Weights of a small transformer language model.
Architecture: no biases in attention or MLP, untied embeddings.
Each number is 500 + 25 x the weight over its row's rms, rounded and kept within 0 to 999. Layers, rows and columns count from 0. Numbers have three digits each. The size before them is the row's rms in percent of the matrix's.

# layer 19 MLP down (transposed), 512x128, rms 0.278, rows 298-323, columns 0-127
096:512483485495531555504492482474525444504505533496504535495500538514518482516498534506501497540515514527493504507473497506488502475460507506523533537489483469496542488440500496508484502532550531537519527453517504496509483453497523492485470502487534510492495497508526539489496501473508478456455453515490496458520511488520483519504496484466490530538532483454480482474568447545475493485500
101:494498530525529533506507502476517510499525443489475501515499512482439508505577471487537510460455522508524482435503541513475485469491503488505497493485536490504470497503485482499516478502484521515514501495502544488496534490521512526515515518482512519527510520433533488465487533521421490449524519539496491491492488504494496458486492474561473485510501509540501463512501493526518485500500
093:492521515548532546497519531499518435523483497530452503481503513486494486500504484489508491518492548499494569466510493482449517485487517471442476465490469511541480519503532501510514493505531504509525502501461456505441517495503537488472519461527479508515556532493468499509528483502472527498491519493496529536456490495495516490526527499515487502545515520548501484477499476513486472462484
094:498472474505504491542509501501532474489506477535489500505469496482542503521512533510537477532483557504457511496487546519503503490488500466509487492470499520499519513463467518504528503510482469511457471475501529463489467483410509524534507500480499530499490504519483509510529521456541516447511468492554473469525489463469499502487486512512527503485480497501500554495536515489534533556498
097:487511441471497473499510483504528531531507447524513480493520516500500501491463510501514482530454536536463527429461477519514495514489483513535490507499521521506518504480498479491481470504516533531525486503476507489512422479515491488509528508538548486495520487466532530437493514478487489486476502563536478529501480517515498541496523487544491472496494497497491487516503498541478554509495
087:492492530519486469500503486497513496486530516485480522511524524531499468480530486526500473537492497528502536492449422453508517487465477490500488496493456551504482507546467492460542497455442505500473558521508526485501499496488466493511476466503492504519534473509511496491502510492552482480482508534526510535507510497528483484478545528551527543486498525520490496470487481493488461462499
107:472501517540469494501497542495526485486499525504475536573526545471503449516492487473536512516510490460499519542493491492474509512491470506460525507458489510492443489529497504466497472525516445489477505523529530483474545548536487459483513493483449521484511498493489523514494478478511523483462472489481490519507518501532511517479487518492496505459482496547459508475495533507553477494513
101:529521517506478495482513531477547490515456497495494548440477508499511477492491510509461492460494506484459489508510468509478522492524515483505473522467438500499500497488507560517462493502531496537459505512493524478479551504499521511503459539494521523541514485483485540505478490477503525475498510533452471490503498450514557492541493463474531514492523449548485480484520499519520484484496
100:500514503496555512487503521482561504506524521506489505448500536515539504480476519495499501486521518498520536559535465485464485515504458495495531486520470475460522517510481488523480513507479496527499454496497517510486535490429512511500466508492527531459490499543496506524482493492477514480532521516521502528448528486480520476514500474493517511487505510523478462526562556447472469488515
106:519528503519519495553455507503451480531510521537491525488450495456452493487479461490478493504456522501479478496481544474501497536539474491484536568527499470506516487512503488467533476502487486518489514462519488519500560509472518497521532517470501476495489477506447495534511505468500442508532490507510498512487547519506491483490506479468497498478519559473497477476508469496479530508483
091:479471485442499513553494535499525437540480510501482510484474511531511483502456484453503543497508491525508533478467517536508442525494509484496486500496499487513481537479547510491488470485562532492521493477506526485482509535532492495485501507526505478510498550478521552497516486518531540495456462479517503482498509485509482468507490492481493498501516546512510536553519535540531505475509
097:517510521489490521510545480515435478509491507483480522507449484532544484501530507474518458523498473464471488516510506510478524504491486499501500508536492534479554498502457515457524494541486463520484470517542472515506500495514473543466484496578481539484482463494547525501462484466471499465475523484508512489495542512547527532502490504487491485522457497495490497500499535485506495538479
094:514471500533501510493484523519502447465505492449516470501449503502511520523525501465481510523487500499456528481509524503443483445497457531476536525524507493485530507540511487524464516480497498492464489575473526490549463455488482488459503481493501525559526522458483515488519496487508555509473508519465473490535485502503497517510512511495517499522449525488523499520494514489514515515501
097:489511500523546481499486509550548517508528493478496538492474527495507542526511498541469505494548506492504492458506511431498487516511485524487524481496493527504504486531516530476478493509499509509529472463492428495461512547498485522489494476547493520472471493526466408503503534496536519479501492496512492478500497525484526490488518534561457527513475505510491501497500534476511499491475
104:498537502475517516503512513525488521474515521467501454460517507484505503511500453502468464523478473538505504472529499486479529534563459537493486493521507514482506486477509464508441454502514475495491510518498482558504439581501506486511521479512504489476527490564493504511484501521493521502501522517492501516493500526491471501472463502511481498510525493500489458558524495503503486432510
095:480453529545472498497521489488500513508557507459453524498522528491478513478523486501552542472491494498529496536508519502518521476464475499502534495506508475498535520502538481477527470481519462504518529498537504512453503491496479533506495512477479503516500479457482538493473527520533552539473519522520522466457455492500466469497489503561525518526481482459518505490500465526507476510534
096:504521486476485489484537488452484576502468516489480506524482490483485523447461482465509486476495498485464499440486476512508553508534533533542540476512512505542483521497493527554514510511473481495521506465549507461488518492483549522506500494490453480459515493456492535459513509494497495495534515499474507482497537482507488516469501489514515466457516509481504490454490469491492480477493
099:520544467487475484474529486487481523491479480489478488518499517513481476480490468494506504539479480491531516512526519505496515454490531518502470522523486525504486484527508495470498470492499502520511497510499530490542459427477519507520555556542502464534480519521498475555520503450505503517467479503551465477476477469470509524489522529495517517500515523470505503557551483518486514463539
095:477498501478490515502513513563495479448494516513517511477506523485533584487513485515482516508529496510464504417451505543532483483475475488535485488481496474491509493487521496534483512468528483486500496514498505513501542466509476526517498488459529522480510503474489515459526518498532531498488505476468497429484478452482487495509471519510489494547511502505496502499493513563499510497448
101:502515541469488507526502524550461525519501560487529480558504530497513541508516445532515487508531495489491526510506506480502497502481476555507467484494490499463510488453497508537503444469485486493479508506528496525511471499510495479499542507519495518475513480493528523472519522456532520529500562536512499527475527456501497505503495478480463516502519494442543522502461466486481515521474
094:514495519459523555470492504470524490511451435532503516480502478477474509516490528489496491527447520510493492519473486476489554515486515456526507519495464500469476513507534494516509508473579502500497460449513509518498456488479482450508486503528583496494525504507479476527523531516469495475509498443479464497512502496471509501503504518504522507513485499502481458487488515527510481512515
106:476477505484524465471534497482537477501508485485493510468506445467443487500496501539489498459485514520475507503529541462500504514494521492495548493483501491552531484537502470522489488528499502525485491477528515476453538487519535508525517505533490458500497465473473498494523428518514522461505510540485523462472512487540510465502527530485491508498463492481503501514476480552470515556504
086:495484532551512522496517491505501484498515497497467504483500516455491479496499491489506516493558541483509463444529528497482518538487536486508468524492508497523511488487459513506487488507502510520508489501515473447496548473510493484494517505494545528525494493472501514550465492515461457517506527506521528497535494576433525527536462503434513482521490479493486478462509518525469533481489
088:511486483522488492531501530517431494478512497496503487486501494475496544519480552484539476483548492494512470507468524540537486477510448486530490506493515495504476495497442493478470503519489484532520512479502510517495517437487475510477448546473475506532501526509530536457498482491521522509517510491440495529491519542473464500524507529463504450496481482487528541497484548489487518504505
096:519498488459511521515479474488493481489537507523476455520472530480536481510505497453525488499496520515485519497506473482507509494456487566503473494484526480426519484496531483498487487478501467514492461512545521493512507523508509484473492516441487518464529530495444507538461522537503487532483465475514520516518493512510466540533494472460495465519529492493485492495485506484567477456510
099:501499487478509514513495503498500516472529536520487515499525519475509523491497505521500489514507488485459505504513515466517457534488459528538497541490514542513499485475454507518469513510461484513523520501491444498509578505533498531477503454505504524510529475493520469512498503478530501537529527488464530538470465507467524589465481542489478519469483467499482532495528465478527489509521
# layer 19 MLP up, 512x128, rms 0.252, rows 299-323, columns 0-127
095:506481482490489537491489454509462523465479498482530499507476529490495505468544539500491476507515494455489499475450485504468488493545517468520514501510493473517500518497505497518480507516526486485513524511502463544531520515442526495495485452466501535459508488519488452495483501499500474498502540505517543521518524491543547478507508561450480465499432542518498505468464514495503535477500
098:503502492527477517454517494527502519471497534478553508516469489521546486492540527473465538505527484505502465564492524527481480493509469494517502488510463478484505484495480479487519509518465531535507498466494489509558450508503496496517499456508535474500518476512500485477460469514495493532494497541508503488496513489509486535508480461546427488450506491538494504554532470494455511493503
100:566482518477512533519503426519467510506468491497513466462455501481516507474490517491552521578498486486504475517492453517512514494514488518499497518530473481497508491510507491513511520454518510517511516481532518479474496500526481473538516499533508494519532494507497482502486486561530448517521491470484520519488528540481491485535503459504501490554490504541513498476513500492453469508452
101:506498516511538515502511485509440485464464530436480489483491460512485512490521500455497482521534468499533489487499454460553522509495503485481529496524522498518525500514542500453491487477509509528522481494473470504528506511517503525514492475480497522520488457479500513478494515520526499444459490506517557538530504501533477456485505485507481534451522551532503498504463560493514479499501
103:525497526535513484472506480524471522555523504534489511478501517496488464492463505506485500503477479560491527496562509519505520497485519498500458468519505502479524481518510501518497507498507581505541478425508500516488488513480521490473494499537487507501499497510511466508487502497481502483535506517510489510429549509509451510529529486543435533501528485475516466509503452526486512498477
105:472490514501526498476505525505526549523463542480540472516501482503476492481468534517513484443513510524442481523514510448502541501514508519494468476570473495485479532511499483483496455497508488487471519500535470494528534515492530511467496518488488549497498501550544527507530483520530532524452491469493550523512476493490507481494474490486462485465528490491493485465456472510502519502506
096:524522470491518472502512516522456505484506467475483511486502476520479473464464500526551523452453549500488459525483482532503449517479484523525500561542499508455466490533466476506518475491476530551538490503499474481483533501478502466494464510517514535542496486469508499534554455508472492497508534490480494490505504488505502510531493471502521488455502522518476529518478500535510484494489
097:484533504521490506472523473474469527497487484478500514472472497506523455472494509506508584497459532487462483523477496483526465490510510496509524479447545519503552499486475459508488499545506504488527528533497467463477540484535510477482503500526482466526513532501484469502445522492513471525474508512542504509520513507491510493498470463494515505502557483519546474514476546498495537471493
096:539501532530548515469529527536500491498521503531514521514507491515496488503494531505526477499469511502501472491492503550471516515512495500492534510566496507503519493486535506508520504502552524483555501513507495487541504443495508465496510445514481510482522487454494474540471544484498480498528555479475531491428482528496482473528534475484492454497488470480483471507492513494498449474528
089:510508518485507526512516527510522527493461485468455485450493496519476487566472466509484530505492515471512481527496534514538506486558459515485530550500463443527498510483493506488463491491506507530464484503497504501487519532501472494508448495541524513479573493510499482474503504476498510487488462507499517505465524506523502529505514517516529498562498473480514557503481537492480535490466
092:458497491516479490522499541485463483536487515502507482487518524506501532524493528504502471519486500507525494531552545517531534492518521491527484540471485544506490500531473454491445489476522536516515485481497482497526519536465498528478495463522495472538535484487483445462518518491460539490468480498501491465479515551448513523488497520519523515508536500458477487531493534454500506483467
106:535522515504497519521492515501524483472456468493493506468524483510450517467499504484509500516510503496487476505505519529453503547447469481505506459533459503463471495537507533527484523505508503470480506466485521509486490501441498516516482511497508454514548497534462548536512492573530532548522524481497484525517497519484483488473475470484465495483546464477483528500533486530518509510510
102:490485507484522504524495480512496470482544494468500515509498546476491514478494547473522455475511511490449485504483456478501511498470512510507484487498481558422522499510452500468533459542535511504490515507507505467523507550478523466480548479477515505527514506490490454495482467496485496525479483491488552506534493490512542483490456486526495505517485514497476496544473504447526544492518
105:512480462519486563522459474478493506505535488462538509481487533517503477502521467529482503492508500490475453491481513508491470489529500480503471514502477486480524511496465488505508530509484535475498462460447461500465511546501455470514488525485473487521535462511561458535494495500472551500509509531527494552525482535530528485550506475494518528532494494493509459488523506516523490488489
094:469518517488514526536487498543452510499456486471544478503504482493536554476479481475464482487516485515516511504504525507505478539516517519530526489507498513451462523487493458464508455491493551544506494507530478532498514484560475467519499486501483487524506517537501471457505474519510507521460509526476509531445513481467496479507514502510486520443501521498452512467545516505510519467506
107:514500504475492520512475510536528485498526547578530470510513500486482494525510495520483557453498519476495512504478511482475457507490474483485484510519485511505483529492496518485497447522433524493479520489489489482500474483512505472485507517491480468503523481507463498526537482474491504491484526478548544537500459534492507456510445539428494535512499496521460498523525496470473498529504
091:498484465489491507508499521534513490524502473505481552529456464496551475463557489480489474516455467517495487501477493536539513522497497515538493502508472496501500525468461521486468526495472530483489522490491511441519506521486493447450563479482518535441552513481512504480466529526517491517521461482510492527520525474516468488486505482496471492518475472503515480510483495504495474469472
097:464485471492475509476506486522495480512465506474512483512457503506511472480478573452533470454485505510502483509486497497544491529546495483476468481544514550494484543519474529483498511511489517500540505460541499500502474508521512502515501485479499457512505507497460516506479469549531485513512464488501484446521548540527511547486502505469531441496486472517486541463517487484502509497503
102:470496524486523511501520519523472490539533509511467507499448453454492481495515486508530501539512461473445521502500491542501493505466490486552470502512532478518532489432492495490494518545500501520500530492522478428496477550504516492553504448493503490511525533527486482508515491488510507498467506473484493488438520483543516481550483490511504508508465504504539483486508485498505532478510
104:518521498511511478521475506501511493527497536450494481529523452497510470550508486463522457515515555507455491482522499571504506528486505481461491487485560498494515450480477505489490513550495530452480511515491497515542546482492532516500472553467476507532484486482488506518497498522506492468457528484503483527479503498508507509489513546510501461480495541462530486522455514484506496479513
103:527483456522508454494506464499527497525510474475551510489480535557535478469498537475491523470510503498516496486466531545535537477485512532507456489510518476453520518522484541472503478503477498514498506507514465552490496506512489494480481525478490529480520526525495484517531497562479463483519470476537480507509516541507483519494549482506470520518503515500471530473520519493559540499481
086:484511496511517497481473509554507496507475479465443471463545479486489558505481510500515501518508501473511545505509466499504493492471527499493502510511498505498469511499479499500531486495493495495490505492482471525491479499525510531469542461528528485514531508444498528515535495474471528516481485471477537558519551473510473539501456467525471510535566511512490471453489536546515477527485
101:548520490457493449481469501510503469509506540541486552500499486503471493537505499509510451495458518498466494490534519547495532494505491502484475475500448472490499494501503553462500520472496521555490501440518517506499520536486493461497467493510492505493474486505509542528500504478511538476518498518539520510489452513524490487529547547505458478524482493478452542488495537513518498510491
100:477545532495539477467531516484435506506499529493546502499500500489487513504559507513460514531521508503488523488508540504505564521523515483505507454505481560480500503478515520493478506510482498523522565484518517441496477524526525514485486492517496474489477528504496503478486500508506536485481501472504428462469524477501448501514493520468488476493448498496480510493473531498472508540479
093:518490496504523505526498514516521541508499518484479476500476493483485509504429507504501463487432505508441468474491524496499516478512488492512471490488491496468503503485496488514472506494452511475518483516540472495466540517520502531513527482461469468535483523494497499511553461509555535466495531483523537512530514538512445517509501507528489488516446493469502477536513463447496507464531